Weights of a small GPT-style language model, trained from scratch on English Wikipedia.
Architecture: LayerNorm before each block, rotary positions, biases, untied embeddings, attention and MLP in parallel.
Training: a variant of Muon for these matrices, 94M tokens, 11503 steps.
Each number is 200 + 30 x the weight over its row's rms, rounded and kept within 0 to 999. Layers, rows and columns count from 0. The size before them is the row's rms in percent of the matrix's.

# layer 5 MLP down (transposed), 640x160, rms 0.135, rows 190-211, columns 0-159
114,260,180,214,198,171,179,195,263,197,167,199,160,172,170,164,194,235,211,227,165,224,160,213,216,203,228,202,194,182,183,246,203,185,192,274,237,174,219,244,197,242,181,251,204,201,205,196,249,222,190,213,189,201,261,201,199,236,233,208,167,273,199,211,145,231,181,128,220,210,185,251,175,224,229,122,170,170,210,182,184,227,218,171,194,201,207,175,226,195,210,202,151,213,188,201,203,190,222,172,94,189,165,189,157,208,181,250,233,208,198,137,233,209,202,143,205,202,197,188,200,236,216,197,165,204,190,185,156,227,197,192,235,144,201,230,214,178,181,191,209,261,180,189,221,223,167,210,210,156,253,150,195,218,222,193,161,191,232,203,221
069,174,220,256,182,236,191,194,186,232,237,194,182,192,215,188,199,201,176,198,214,140,194,180,112,224,212,195,201,160,215,258,203,227,182,207,190,220,216,203,224,207,121,187,226,223,180,128,215,212,186,210,178,248,236,138,209,186,227,218,236,251,164,161,206,211,136,150,184,212,175,234,197,163,196,195,153,171,191,170,183,195,247,199,218,146,237,215,155,212,222,159,209,243,231,166,193,211,158,191,168,265,255,258,197,207,203,240,166,215,206,177,245,188,179,181,200,190,196,198,221,196,216,217,246,230,154,173,195,258,233,215,238,180,196,175,183,226,201,244,183,200,182,193,206,167,252,226,241,185,132,200,196,222,206,186,198,193,189,253,169
095,202,198,231,198,178,237,170,202,206,176,176,213,177,206,159,160,180,222,171,271,198,240,201,232,186,238,194,195,198,179,216,227,178,182,221,190,198,206,233,177,199,196,189,218,178,222,193,197,198,190,233,169,205,240,170,200,217,257,216,192,204,128,234,143,203,248,198,278,213,237,216,194,142,160,250,195,190,178,149,194,168,172,256,197,202,280,225,205,231,193,216,190,174,181,152,242,172,258,226,155,219,137,198,235,214,174,202,210,229,184,230,215,153,197,164,234,206,220,225,185,179,170,246,180,180,217,246,148,220,147,173,189,226,220,210,191,194,219,200,195,177,204,148,237,153,259,170,183,189,209,284,189,188,181,157,203,221,181,156,212
105,176,235,235,168,167,186,207,209,185,224,245,184,167,229,233,174,222,145,227,163,213,172,141,153,239,124,214,193,247,178,182,169,167,201,186,184,231,222,237,154,211,149,222,181,191,187,172,189,190,200,162,203,203,205,216,205,179,233,224,205,217,181,161,234,232,201,164,191,173,214,255,186,197,194,205,227,225,152,226,246,184,138,266,220,222,182,199,263,163,200,168,234,228,176,205,220,214,232,163,202,231,177,225,221,157,234,172,205,280,173,197,174,206,172,181,184,176,202,171,175,182,202,185,228,206,229,209,198,205,236,220,148,221,198,151,228,203,203,237,156,178,218,250,195,166,273,206,264,201,232,158,222,141,207,226,173,211,185,229,215
107,245,172,214,226,208,166,167,237,181,158,244,245,178,183,199,201,181,240,177,229,166,190,196,182,179,232,206,189,198,231,246,258,159,172,201,168,215,202,167,181,216,216,177,158,208,215,225,180,229,204,178,222,228,189,226,242,203,213,184,230,181,221,233,215,275,165,191,142,184,169,168,218,225,223,186,249,244,214,227,240,179,160,141,176,223,191,161,205,187,214,180,178,190,194,216,177,137,211,256,174,157,228,165,210,217,231,154,181,230,214,173,177,219,190,251,239,205,227,183,233,228,222,237,161,103,236,204,191,181,221,215,233,179,162,198,228,190,171,194,251,228,206,175,171,216,217,203,150,207,118,157,223,172,179,204,204,188,242,235,179
105,193,197,174,197,159,224,170,249,231,170,186,109,176,182,204,186,198,212,169,195,176,208,211,231,223,143,225,278,228,202,176,222,217,277,180,246,240,228,195,217,159,225,190,184,160,201,249,184,116,169,163,243,216,191,197,230,210,190,192,204,211,184,213,195,173,177,223,182,201,180,171,231,185,209,185,192,166,191,203,224,166,241,211,248,207,187,172,203,192,200,206,218,141,195,236,201,254,181,233,198,225,185,208,199,206,159,292,193,177,213,217,163,266,202,225,260,207,179,189,215,176,173,168,233,247,182,169,221,183,137,244,204,158,189,209,217,238,201,235,190,220,151,206,176,156,165,222,212,146,196,175,208,196,207,189,195,191,259,196,224
112,213,208,215,257,224,222,182,187,145,193,180,167,218,176,211,212,179,197,207,178,187,195,175,187,232,206,201,226,216,180,222,194,192,252,253,222,220,251,176,205,167,184,157,202,135,198,179,165,178,158,180,196,187,127,162,136,252,186,273,205,228,207,219,241,178,168,181,226,229,223,226,132,225,203,264,197,212,226,227,195,220,227,237,152,201,221,186,180,209,173,164,260,149,227,201,215,188,240,205,262,217,211,172,119,210,229,200,168,165,171,198,194,180,175,178,188,231,180,165,258,138,219,195,210,262,206,161,209,193,201,232,206,211,223,167,274,199,174,182,189,199,188,169,199,186,208,219,244,161,230,215,244,219,183,209,193,192,189,173,207
102,125,197,171,214,206,157,190,233,130,167,234,161,174,194,194,150,214,190,188,171,213,186,221,228,223,196,246,225,201,156,189,225,153,226,209,165,211,250,159,160,247,217,238,169,227,242,182,197,160,232,207,203,215,210,198,205,207,202,117,152,161,185,183,153,157,145,197,162,183,190,235,209,226,211,257,216,225,180,201,184,212,191,200,206,182,197,210,174,196,227,149,204,217,193,200,255,223,144,214,218,235,220,116,237,203,242,198,177,217,239,208,173,238,163,194,244,205,180,197,186,208,212,156,225,217,242,221,205,202,193,225,203,172,192,217,236,222,203,207,201,226,258,227,237,189,184,216,199,199,148,216,200,228,190,280,169,214,211,260,155
092,240,146,215,221,204,236,183,199,174,164,227,252,209,213,221,189,192,204,177,226,158,239,224,135,153,226,237,197,226,189,181,206,177,213,232,187,185,137,166,179,163,210,186,203,204,165,209,196,201,124,196,230,208,145,194,214,244,230,219,219,209,247,222,181,183,191,190,181,239,235,195,219,182,198,177,236,209,149,244,189,197,166,207,215,246,180,150,151,248,187,230,185,147,246,174,232,191,160,226,293,200,193,241,229,197,203,193,177,235,226,167,197,162,206,183,243,199,222,178,206,198,195,162,137,207,298,171,163,181,245,177,162,161,208,220,215,243,237,217,201,159,200,220,215,203,210,232,191,206,179,172,158,190,187,212,169,233,201,174,214
105,232,159,180,240,167,226,201,233,256,185,174,235,197,215,155,165,204,212,189,199,198,205,228,166,219,205,167,180,242,218,203,231,177,215,248,193,123,177,180,211,214,220,157,176,197,179,210,198,220,256,200,201,197,191,210,203,200,148,203,246,182,222,203,118,136,215,182,168,252,242,176,177,240,187,162,260,225,207,209,206,218,167,172,205,243,276,219,208,187,222,215,189,214,112,211,204,203,178,179,165,191,213,172,199,216,255,176,194,255,240,168,216,211,240,206,164,223,175,161,207,201,253,199,217,208,148,255,216,190,209,229,200,182,224,199,181,195,127,196,207,175,185,225,221,227,186,175,209,232,212,177,245,170,177,179,187,177,123,177,227
115,178,182,192,255,256,112,198,198,190,196,203,191,205,219,261,227,183,192,241,139,221,154,202,241,193,216,203,231,226,251,183,194,246,171,192,210,212,171,180,217,163,214,200,210,250,184,184,183,206,226,226,208,184,201,172,178,256,265,266,234,163,210,167,162,212,200,179,170,140,198,220,194,189,249,228,195,148,229,228,230,247,250,215,202,183,190,217,164,216,225,189,204,219,207,206,187,180,211,196,178,224,184,204,150,192,215,125,222,191,229,229,230,185,160,157,203,177,199,208,159,202,231,215,176,186,190,205,201,182,190,155,184,243,134,188,223,212,214,221,147,308,202,194,196,233,198,189,165,208,209,241,186,183,164,161,177,181,159,209,189
111,182,206,198,180,187,225,205,242,202,223,203,194,186,264,156,216,196,138,149,207,114,198,170,249,196,196,220,239,128,184,208,201,157,201,274,162,158,213,220,179,212,184,203,200,166,176,231,189,195,242,184,219,205,205,219,153,222,205,207,190,145,173,203,192,193,213,205,206,185,190,204,188,215,197,275,177,219,234,194,190,224,215,202,169,177,218,181,221,244,167,201,196,257,200,244,188,207,210,192,154,196,203,168,203,210,253,170,187,203,187,209,202,184,252,146,219,193,201,218,244,209,226,157,228,144,188,204,252,209,165,192,189,186,218,201,142,199,251,262,188,148,193,176,284,218,205,192,160,211,241,225,262,213,191,191,221,179,239,175,134
109,180,189,206,216,149,220,159,178,205,181,226,237,185,212,213,229,251,170,204,158,189,189,197,273,226,211,189,204,201,216,186,171,249,129,260,239,202,225,202,213,184,208,195,234,223,159,155,232,222,228,186,174,186,188,217,199,212,207,186,185,177,182,164,145,150,205,243,204,171,160,180,129,164,208,204,220,193,204,170,246,221,169,120,210,196,158,147,233,197,161,244,219,221,241,235,202,179,173,244,196,205,233,215,207,183,156,173,195,146,203,168,194,161,224,206,169,240,265,207,217,220,234,158,235,199,239,186,187,218,231,221,146,222,258,174,213,172,181,214,155,254,199,174,220,216,206,225,170,218,153,216,221,181,182,235,225,229,227,189,235
093,183,193,201,187,248,235,264,173,261,167,275,186,258,195,193,154,201,193,195,199,220,211,189,191,192,167,215,206,161,201,258,233,202,210,217,222,180,210,258,172,224,145,174,197,134,213,170,162,194,213,208,187,247,212,228,234,150,165,238,184,168,223,232,194,206,227,224,242,198,170,203,244,198,196,199,198,183,177,244,202,173,211,208,173,165,143,214,180,226,207,207,186,164,259,220,233,207,218,236,190,160,163,234,155,233,201,214,228,204,217,197,203,196,136,182,181,251,181,175,219,208,244,231,208,187,161,223,163,145,185,178,203,197,210,183,196,150,183,144,176,187,207,268,251,233,200,191,163,135,202,167,196,183,218,246,199,201,145,214,174
100,200,143,282,225,190,209,215,163,172,162,136,199,162,223,258,199,215,241,201,190,145,246,203,209,142,208,179,196,245,212,234,223,215,222,148,218,236,151,200,184,188,236,173,194,192,181,205,180,220,145,170,178,184,178,162,183,204,192,200,274,236,247,232,191,199,187,222,206,210,202,213,210,225,184,176,204,192,188,186,228,215,147,184,190,189,212,217,229,179,244,215,188,183,171,245,206,207,234,195,230,197,201,211,192,164,193,204,173,221,175,205,162,184,173,210,177,246,158,249,217,208,208,192,195,254,260,194,247,188,181,241,172,194,252,207,257,212,244,173,160,208,198,246,157,194,130,202,173,197,230,134,195,225,155,233,132,182,210,184,224
097,203,192,185,240,201,179,201,132,179,196,196,226,234,216,205,174,184,218,223,225,242,175,165,226,203,188,189,226,178,161,180,222,130,231,192,239,218,220,230,208,178,207,221,199,165,215,222,166,155,246,205,169,177,167,200,232,213,184,244,242,158,274,181,236,160,195,179,146,178,216,225,179,284,251,234,164,172,217,166,162,196,183,216,173,125,217,174,247,207,209,175,259,205,155,197,218,197,264,196,177,198,188,213,203,222,187,224,193,186,200,211,127,187,249,197,226,154,254,201,264,204,208,241,182,157,220,212,175,212,226,234,211,212,197,213,200,195,222,226,220,195,145,216,151,143,179,186,187,213,218,227,152,213,159,191,160,194,211,185,211
107,204,240,177,216,177,179,202,175,222,212,205,210,196,210,201,249,222,250,257,191,208,207,213,219,234,145,210,204,189,160,143,236,172,212,212,252,198,181,259,239,204,158,181,203,176,197,214,235,255,236,224,238,158,197,183,154,164,200,209,163,217,273,183,207,165,171,231,208,248,210,190,145,174,235,221,215,192,239,158,242,156,198,227,229,183,210,184,188,211,128,199,198,189,170,179,158,177,180,173,142,134,198,152,198,205,216,203,149,150,207,216,162,239,218,204,186,245,241,171,162,207,199,199,189,219,200,226,287,172,209,215,224,163,173,208,245,212,180,199,208,139,212,184,172,235,183,169,192,181,242,237,189,181,243,207,206,164,178,223,208
087,160,187,217,251,163,192,252,133,168,156,231,214,180,186,148,192,198,183,237,188,162,206,226,194,225,144,228,223,144,168,176,177,193,180,203,208,167,179,218,221,232,262,206,230,218,203,185,203,144,170,224,206,161,228,208,186,189,213,159,235,214,203,123,180,202,188,179,147,182,221,197,201,194,201,210,204,235,149,199,204,185,204,184,212,225,197,235,227,155,214,212,207,234,171,205,220,252,194,222,192,265,212,162,221,193,209,225,146,160,191,204,219,214,238,118,191,157,196,193,186,258,213,216,193,171,227,194,205,227,260,230,185,264,226,186,163,200,220,194,181,211,224,160,178,249,166,246,257,198,189,176,153,216,212,208,244,229,264,210,193
100,224,202,210,192,203,173,240,165,252,159,222,235,199,245,215,231,212,216,189,171,243,185,213,148,159,227,215,206,186,203,152,201,192,192,178,202,203,194,218,203,189,200,139,160,185,197,188,251,179,152,188,243,221,201,166,186,221,168,186,177,156,179,212,191,221,173,133,207,202,239,237,235,216,226,201,212,207,251,194,160,188,182,182,156,164,248,217,192,236,247,198,221,207,245,188,224,190,192,211,131,239,215,205,201,169,241,181,228,195,273,145,196,202,254,137,164,161,204,220,155,250,157,178,155,190,196,180,210,203,158,201,221,194,200,219,215,114,186,214,264,212,204,176,180,182,206,179,212,149,228,247,267,208,203,224,169,217,245,217,199
102,192,157,267,247,193,216,214,166,194,179,237,154,207,238,239,206,226,215,262,163,239,215,153,156,199,181,236,167,136,197,188,216,160,193,205,234,223,186,219,198,187,203,192,221,232,191,202,145,216,244,257,209,211,206,206,180,174,232,177,158,151,221,169,226,214,189,160,237,214,139,185,231,213,173,212,235,239,201,255,222,223,179,193,218,127,144,201,212,199,161,230,211,188,268,233,225,154,187,173,194,219,185,193,237,195,162,168,209,241,185,207,212,122,152,205,155,221,208,159,172,209,197,240,177,208,221,198,182,205,201,201,194,206,214,213,223,168,179,161,175,209,246,211,178,207,202,197,217,136,153,233,186,223,264,203,238,232,188,178,217
101,223,168,188,220,201,201,223,203,222,197,152,209,133,142,186,158,203,159,179,146,212,224,188,240,171,164,206,183,211,166,160,214,197,231,114,200,176,177,211,217,179,197,209,188,197,188,194,223,194,161,199,216,220,204,235,208,225,258,179,210,230,184,185,209,194,262,218,248,239,202,213,250,168,211,183,120,203,239,181,223,170,237,236,191,191,177,238,200,267,214,163,167,206,201,158,191,234,167,194,299,206,158,243,211,177,200,204,229,213,179,222,187,239,218,238,181,220,169,250,175,186,161,199,228,208,203,163,180,180,238,249,261,197,231,183,158,170,209,162,212,178,162,257,227,222,225,221,217,201,189,158,193,223,202,193,166,175,224,195,159
100,216,163,252,130,156,269,214,157,170,202,171,184,224,151,210,193,226,223,190,196,253,209,175,233,232,198,164,168,216,144,184,188,171,268,196,221,243,189,147,221,185,184,190,210,199,245,207,248,211,249,221,193,142,176,190,179,210,139,202,205,203,202,252,191,219,239,189,191,183,205,199,227,199,200,179,225,226,178,178,182,154,243,156,126,239,164,209,232,233,178,166,183,209,216,195,236,178,215,188,174,216,150,163,268,194,188,221,181,210,245,223,192,218,184,150,226,246,244,162,199,208,205,203,185,163,233,204,153,258,169,214,180,209,163,207,230,236,209,212,157,181,242,171,211,202,162,179,224,206,176,191,205,234,214,230,227,195,154,233,204
# layer 5 MLP up, 640x160, rms 0.255, rows 191-212, columns 0-159
073,187,201,209,192,184,199,211,199,231,255,176,219,197,193,266,186,193,188,197,206,222,189,244,152,181,245,186,217,138,187,194,201,237,199,210,247,219,250,174,204,223,141,225,207,152,160,229,212,162,218,205,198,199,148,218,173,169,207,182,217,203,215,254,184,163,202,279,229,218,164,218,204,226,231,167,218,199,192,242,199,228,122,191,157,222,194,213,257,167,208,220,198,192,190,213,235,205,201,252,167,222,160,157,158,169,164,164,196,253,206,222,219,219,156,214,223,223,216,154,196,202,188,229,225,118,286,178,198,206,189,152,191,160,189,170,198,213,167,200,174,193,215,186,175,225,190,196,204,211,187,226,217,173,155,177,224,243,128,258,193
102,219,187,209,186,181,209,187,183,167,140,211,177,185,240,213,177,236,249,236,228,179,209,196,194,193,220,228,231,213,208,177,224,235,232,171,177,163,173,178,182,192,203,149,167,151,205,207,122,158,169,276,224,218,171,251,175,206,188,214,220,200,173,192,183,204,259,195,204,221,201,180,196,147,206,230,205,185,186,155,210,195,264,195,213,187,232,178,177,233,185,264,242,169,162,193,183,175,204,266,184,184,200,153,216,247,174,213,223,160,155,164,184,217,210,238,143,190,121,217,192,209,221,201,194,234,161,277,218,163,232,198,216,185,184,207,199,192,207,235,238,199,267,199,259,215,229,202,221,166,265,198,214,216,186,219,178,167,209,168,216
104,223,156,212,181,224,186,194,199,199,187,237,181,220,204,183,199,227,203,200,210,271,216,191,135,149,165,195,247,286,206,185,168,182,162,208,188,244,209,169,153,195,177,238,194,163,165,175,202,205,158,227,213,178,183,176,252,202,184,217,184,187,153,195,216,263,194,189,251,231,205,245,240,231,202,215,217,214,193,254,247,185,159,179,166,189,168,171,222,170,131,195,212,153,230,206,255,212,222,176,174,207,224,230,211,199,248,152,186,263,185,167,210,185,176,184,231,119,185,165,205,170,216,180,241,182,230,236,208,185,201,157,132,176,216,178,189,149,163,202,217,207,213,207,200,219,229,195,190,173,208,170,230,189,222,237,194,205,179,200,268
091,203,242,221,186,169,234,198,202,219,222,181,197,205,250,236,184,226,193,171,158,217,200,158,189,236,159,230,243,191,184,151,206,212,201,160,229,141,234,267,149,209,188,252,210,190,173,215,219,221,178,214,182,154,140,212,237,224,193,222,180,243,176,214,207,159,175,169,278,223,194,202,200,218,227,180,201,162,148,186,202,203,219,232,227,173,196,224,212,214,238,256,212,228,224,243,226,230,156,164,195,300,224,168,214,227,200,205,174,155,185,205,238,164,231,165,145,161,240,216,167,167,163,173,231,223,156,225,195,232,166,172,178,186,223,172,181,176,223,239,161,161,179,234,262,174,221,218,206,213,233,199,215,210,228,175,195,201,208,190,204
111,235,196,175,206,158,129,181,237,181,186,243,136,218,230,204,172,234,213,201,211,238,230,198,185,200,157,180,192,227,198,156,236,234,220,192,179,172,195,198,193,268,212,233,202,200,163,191,179,143,197,191,278,196,229,201,208,189,161,183,186,174,191,203,134,198,166,218,219,204,208,209,254,214,257,223,175,162,155,208,219,185,258,246,151,175,187,186,172,211,203,196,245,204,187,210,239,173,198,155,222,226,202,187,199,214,214,189,210,214,186,178,124,205,203,197,190,210,167,168,196,224,222,162,206,218,188,199,255,196,167,220,247,207,194,267,265,163,202,182,197,196,114,171,173,178,140,189,264,228,181,253,218,194,209,153,194,219,206,177,225
122,193,200,234,169,248,209,217,185,177,211,201,189,225,216,250,281,176,159,196,185,181,164,196,132,254,224,227,188,249,181,208,223,130,232,206,163,216,242,197,174,189,162,183,203,125,149,221,152,164,163,175,192,202,178,225,176,261,172,204,217,215,194,236,246,202,202,194,195,244,228,154,203,189,245,231,208,160,149,167,219,231,240,223,134,200,197,161,177,166,212,160,209,156,195,233,238,206,234,228,233,247,189,193,199,159,224,198,193,197,195,165,202,227,167,178,234,199,189,157,257,205,215,199,221,226,189,175,178,201,205,203,171,241,192,175,257,191,164,170,222,207,177,176,152,161,157,213,245,227,221,215,240,224,222,207,193,182,213,234,216
106,249,174,205,166,172,205,188,170,179,165,274,180,211,224,226,215,180,204,165,216,143,230,212,192,231,208,187,168,202,204,166,178,172,254,151,182,228,196,171,199,210,253,227,161,213,218,147,245,215,216,175,215,203,221,194,224,215,185,191,223,256,176,240,182,183,216,227,206,188,217,248,199,246,199,225,175,147,181,197,165,238,183,206,184,182,168,243,198,177,125,233,233,239,217,209,257,193,150,196,242,153,155,165,176,154,176,157,185,221,251,196,210,170,201,205,241,180,169,210,197,259,279,164,183,180,198,230,224,177,208,177,235,260,174,228,145,196,199,160,215,167,190,228,212,212,168,231,202,241,239,193,233,219,203,181,197,194,174,248,215
092,188,213,185,183,149,168,225,219,246,238,161,194,215,219,179,177,228,130,224,170,157,199,198,181,241,206,190,262,176,174,200,216,167,164,229,187,161,186,200,244,268,173,227,209,159,200,162,242,213,166,191,172,181,187,229,222,221,180,204,176,194,267,254,165,204,214,230,203,208,209,199,144,194,179,235,243,251,189,195,188,181,178,206,196,180,215,186,203,212,221,201,219,172,269,236,177,226,133,200,130,233,190,236,212,256,176,179,197,246,221,258,227,169,189,180,224,204,230,200,202,145,179,180,233,198,186,165,187,191,193,160,199,179,219,194,218,208,209,144,210,217,231,222,128,228,162,244,200,177,262,167,210,180,191,261,194,176,160,206,206
107,197,200,192,201,182,197,153,198,167,183,165,207,234,199,153,227,236,190,230,112,146,227,228,239,236,212,127,196,219,139,183,197,108,168,221,200,167,218,200,219,198,203,200,154,226,184,214,186,202,208,209,203,216,177,220,181,216,164,173,199,202,210,195,216,220,216,220,208,217,217,150,222,246,193,217,212,216,259,271,240,242,232,200,246,215,161,150,143,157,221,228,199,193,156,192,203,159,175,181,236,201,205,218,187,199,213,181,164,268,212,206,207,197,194,201,243,207,153,206,192,230,190,188,188,233,258,204,166,246,157,186,223,140,208,204,187,212,165,187,204,175,215,154,163,261,204,212,263,184,227,232,196,242,218,149,168,197,193,209,205
108,162,216,235,210,142,189,200,230,215,158,169,196,228,189,199,215,222,249,248,178,193,198,169,236,131,241,212,203,237,217,238,197,193,190,185,211,204,177,167,220,196,196,209,245,194,195,229,169,235,210,223,216,180,217,157,182,179,273,214,209,191,176,222,183,171,204,212,201,104,265,156,148,197,206,227,161,182,193,154,172,211,223,167,160,202,172,190,219,202,216,238,211,167,164,221,218,191,226,161,195,202,150,197,159,203,197,246,196,281,192,209,223,185,208,215,127,183,188,183,206,138,194,210,236,181,225,196,253,235,212,199,230,206,241,225,222,198,200,206,180,257,133,163,202,240,226,198,184,216,202,194,198,212,181,176,184,171,151,206,109
105,222,182,193,182,193,217,210,235,194,138,182,215,217,213,229,182,206,189,210,224,222,156,195,203,180,232,193,240,261,177,212,262,215,189,152,155,219,176,161,166,199,220,165,150,142,190,241,243,163,145,213,225,232,196,201,178,214,226,248,202,178,161,178,213,178,202,167,209,215,169,145,208,245,197,249,198,213,226,254,214,211,193,165,145,237,184,200,150,185,204,200,178,209,235,268,204,211,206,226,169,178,190,216,216,173,200,175,212,185,203,198,185,206,131,196,207,197,188,224,259,146,218,190,187,203,137,208,170,194,175,189,191,241,193,234,253,207,195,167,220,158,224,183,271,224,188,231,221,223,218,164,206,287,178,196,214,195,223,162,121
105,203,201,225,214,178,201,193,220,179,171,255,164,229,219,199,173,259,177,272,156,195,183,169,181,179,189,234,148,232,142,180,220,188,183,173,231,190,217,235,176,197,248,215,198,142,212,204,228,199,224,199,191,172,215,173,160,196,205,209,213,189,164,242,219,226,199,221,242,165,178,247,181,202,224,210,166,249,210,182,171,229,159,188,223,218,160,128,160,187,183,214,224,180,179,171,230,178,230,189,155,156,173,205,187,208,163,195,188,231,183,212,265,202,143,199,205,239,176,201,194,196,194,154,267,193,193,183,172,224,220,208,243,261,234,169,213,212,160,239,224,229,264,163,184,249,252,190,221,202,232,167,184,201,252,205,159,243,198,148,246
093,213,199,273,196,188,207,186,203,160,240,184,254,208,186,233,176,239,211,214,209,218,214,218,159,236,190,191,171,222,202,224,168,217,236,127,228,202,211,201,176,214,178,133,198,182,242,225,169,234,196,263,246,130,168,221,163,187,166,240,186,242,218,193,198,133,211,211,164,210,213,229,218,197,230,182,170,199,216,167,195,243,204,134,200,183,162,183,219,185,161,165,228,196,153,188,234,227,224,226,230,179,212,241,204,180,204,214,222,165,268,235,210,169,233,159,225,220,184,168,229,194,247,198,234,166,212,167,197,176,229,173,264,204,169,174,199,173,247,247,167,158,229,188,175,245,136,208,188,198,236,208,204,175,194,182,233,173,192,153,213
113,188,215,222,229,140,212,186,214,215,192,191,159,209,257,232,218,196,183,167,174,199,163,188,235,134,210,221,203,198,226,161,171,246,180,207,198,139,204,158,202,148,203,215,213,191,232,200,182,199,197,288,216,150,168,212,277,197,196,204,207,239,235,201,192,199,234,220,202,228,187,230,185,218,135,210,220,235,179,194,141,168,198,152,220,232,206,181,212,224,151,252,182,219,174,218,246,187,177,194,174,181,151,235,236,174,213,202,152,189,216,206,176,185,235,199,202,231,186,184,206,208,192,224,183,218,224,223,208,198,186,178,153,197,254,136,159,171,189,209,221,181,199,242,217,242,182,188,164,178,205,182,232,195,140,285,182,145,248,225,254
095,165,199,213,210,215,237,247,166,260,177,278,229,187,215,220,202,225,235,140,183,242,174,198,211,236,209,163,149,210,189,204,195,200,180,210,181,168,243,195,236,164,203,194,198,137,148,186,205,213,208,188,147,198,178,177,239,246,186,220,231,206,257,168,192,197,207,177,163,219,233,184,166,212,239,210,165,183,209,234,251,235,167,128,198,196,205,209,236,189,199,256,247,210,158,221,208,166,209,129,215,208,207,234,216,200,139,173,259,198,203,213,214,197,212,149,226,160,208,226,241,198,221,166,218,238,133,185,248,193,192,171,163,167,222,235,163,221,197,186,221,159,223,197,179,236,161,226,188,221,170,201,205,241,167,240,210,204,233,204,165
103,190,182,183,211,242,176,173,187,219,182,225,200,177,190,228,160,184,239,147,219,197,245,177,181,213,246,179,191,218,199,260,157,190,206,183,151,208,203,133,174,201,166,246,217,196,241,177,229,188,192,233,158,237,195,210,194,202,216,155,253,174,221,171,174,233,245,209,221,152,179,204,202,170,233,167,179,225,173,228,207,234,211,164,172,209,190,206,226,164,191,163,189,177,240,228,244,220,183,201,193,309,168,195,194,207,227,202,241,241,165,186,250,244,182,248,236,193,132,200,257,224,214,166,201,173,184,150,189,196,207,193,171,223,161,221,156,132,223,181,175,225,213,199,162,234,194,210,203,196,218,203,237,246,195,161,238,162,234,162,232
087,256,166,174,232,152,186,177,210,203,143,161,154,216,161,211,227,132,185,217,208,184,210,147,192,204,155,262,213,174,217,182,240,199,226,200,196,203,185,167,202,226,187,232,213,200,204,183,241,170,173,192,198,228,194,180,224,204,227,194,244,212,179,205,136,146,249,223,119,180,200,193,223,220,186,228,162,219,225,221,206,233,278,209,208,216,216,207,196,143,150,235,198,187,178,163,260,247,188,170,254,209,185,169,188,183,242,204,194,234,210,208,195,222,246,130,176,195,173,111,196,185,222,231,173,187,217,215,222,185,225,198,185,169,220,168,196,260,224,181,257,162,218,201,175,202,157,212,207,198,223,238,203,231,199,170,191,202,157,209,203
089,232,207,184,197,248,202,134,200,190,220,207,215,212,192,253,168,266,201,198,203,150,276,197,234,237,187,197,194,177,196,239,178,192,209,171,196,214,206,221,233,184,214,187,220,199,186,178,155,245,187,182,192,163,201,230,229,218,219,237,214,165,254,199,174,208,203,236,183,193,178,189,247,163,217,218,226,164,242,200,249,175,170,137,160,287,198,167,236,212,173,171,162,181,128,173,155,245,228,186,209,209,202,169,212,203,225,173,189,230,171,177,207,226,188,200,248,225,214,180,214,226,147,279,199,181,166,181,190,180,243,225,151,220,159,196,169,198,207,181,123,225,220,212,212,228,177,169,227,193,166,199,187,208,174,189,202,208,164,270,226
106,236,238,190,196,208,201,209,150,193,143,209,197,168,233,249,172,262,199,177,197,217,149,221,167,133,207,235,183,186,166,166,255,203,177,174,241,203,190,196,184,174,192,184,169,162,270,209,181,245,197,182,226,205,171,159,215,247,178,231,142,163,228,205,243,166,201,196,224,199,193,202,200,204,170,217,168,183,163,199,263,209,186,180,196,179,158,204,188,187,155,240,149,246,266,204,248,179,209,161,170,244,209,211,182,237,172,193,248,238,217,164,195,200,187,191,225,217,158,197,211,224,184,218,251,250,184,197,200,144,183,180,195,171,230,154,213,195,150,254,224,191,217,184,189,276,189,163,170,253,195,189,205,175,194,150,204,211,180,173,211
099,206,98,178,190,200,220,259,207,151,197,232,211,201,115,192,192,197,219,230,194,214,204,159,189,188,194,192,181,176,171,177,239,202,185,180,213,160,212,200,198,185,187,195,137,167,277,142,207,208,175,217,136,203,244,174,209,219,209,181,196,237,272,207,179,171,203,185,265,203,181,173,229,235,246,189,203,211,145,216,274,205,202,150,189,203,155,188,230,204,207,239,222,222,171,172,216,218,223,222,201,224,212,158,152,216,170,123,226,211,196,232,135,236,214,228,167,197,202,260,215,227,209,191,164,176,177,217,226,187,218,233,200,192,180,195,260,175,173,176,237,178,193,200,205,193,186,210,197,189,222,213,243,171,190,216,192,220,171,248,204
089,188,217,219,163,168,213,216,233,227,158,182,247,216,157,250,167,240,149,192,193,137,195,179,208,229,219,254,250,228,207,200,215,197,177,121,234,207,156,227,196,174,195,251,190,223,132,211,224,198,184,216,268,191,188,205,151,239,227,245,182,208,221,171,182,177,168,247,195,201,186,226,198,213,264,223,190,214,247,195,179,209,155,177,224,136,179,216,201,176,232,181,230,194,210,162,206,194,177,213,175,172,199,147,191,182,223,193,202,200,157,225,219,195,201,260,170,175,154,253,222,213,247,205,228,222,228,175,189,151,191,214,186,218,215,211,203,186,194,178,270,210,152,177,169,234,201,138,198,186,232,247,215,194,176,187,221,157,234,147,212
125,181,182,241,208,149,204,233,156,184,188,216,233,248,138,196,192,199,231,214,208,220,196,185,167,186,193,197,227,208,184,262,225,115,232,190,185,205,186,222,179,205,195,187,199,193,206,209,157,258,212,159,131,194,196,191,229,237,149,164,205,183,261,226,118,220,201,260,273,182,209,225,159,175,228,181,209,212,198,210,224,220,220,215,201,175,207,173,203,205,162,235,158,232,174,238,181,208,214,197,180,214,218,162,205,122,190,243,201,185,196,229,211,258,200,196,235,210,186,190,203,212,199,131,210,245,181,185,198,197,186,220,231,195,206,217,187,200,187,151,202,224,189,196,134,273,201,202,156,149,209,199,272,183,219,170,237,194,212,217,160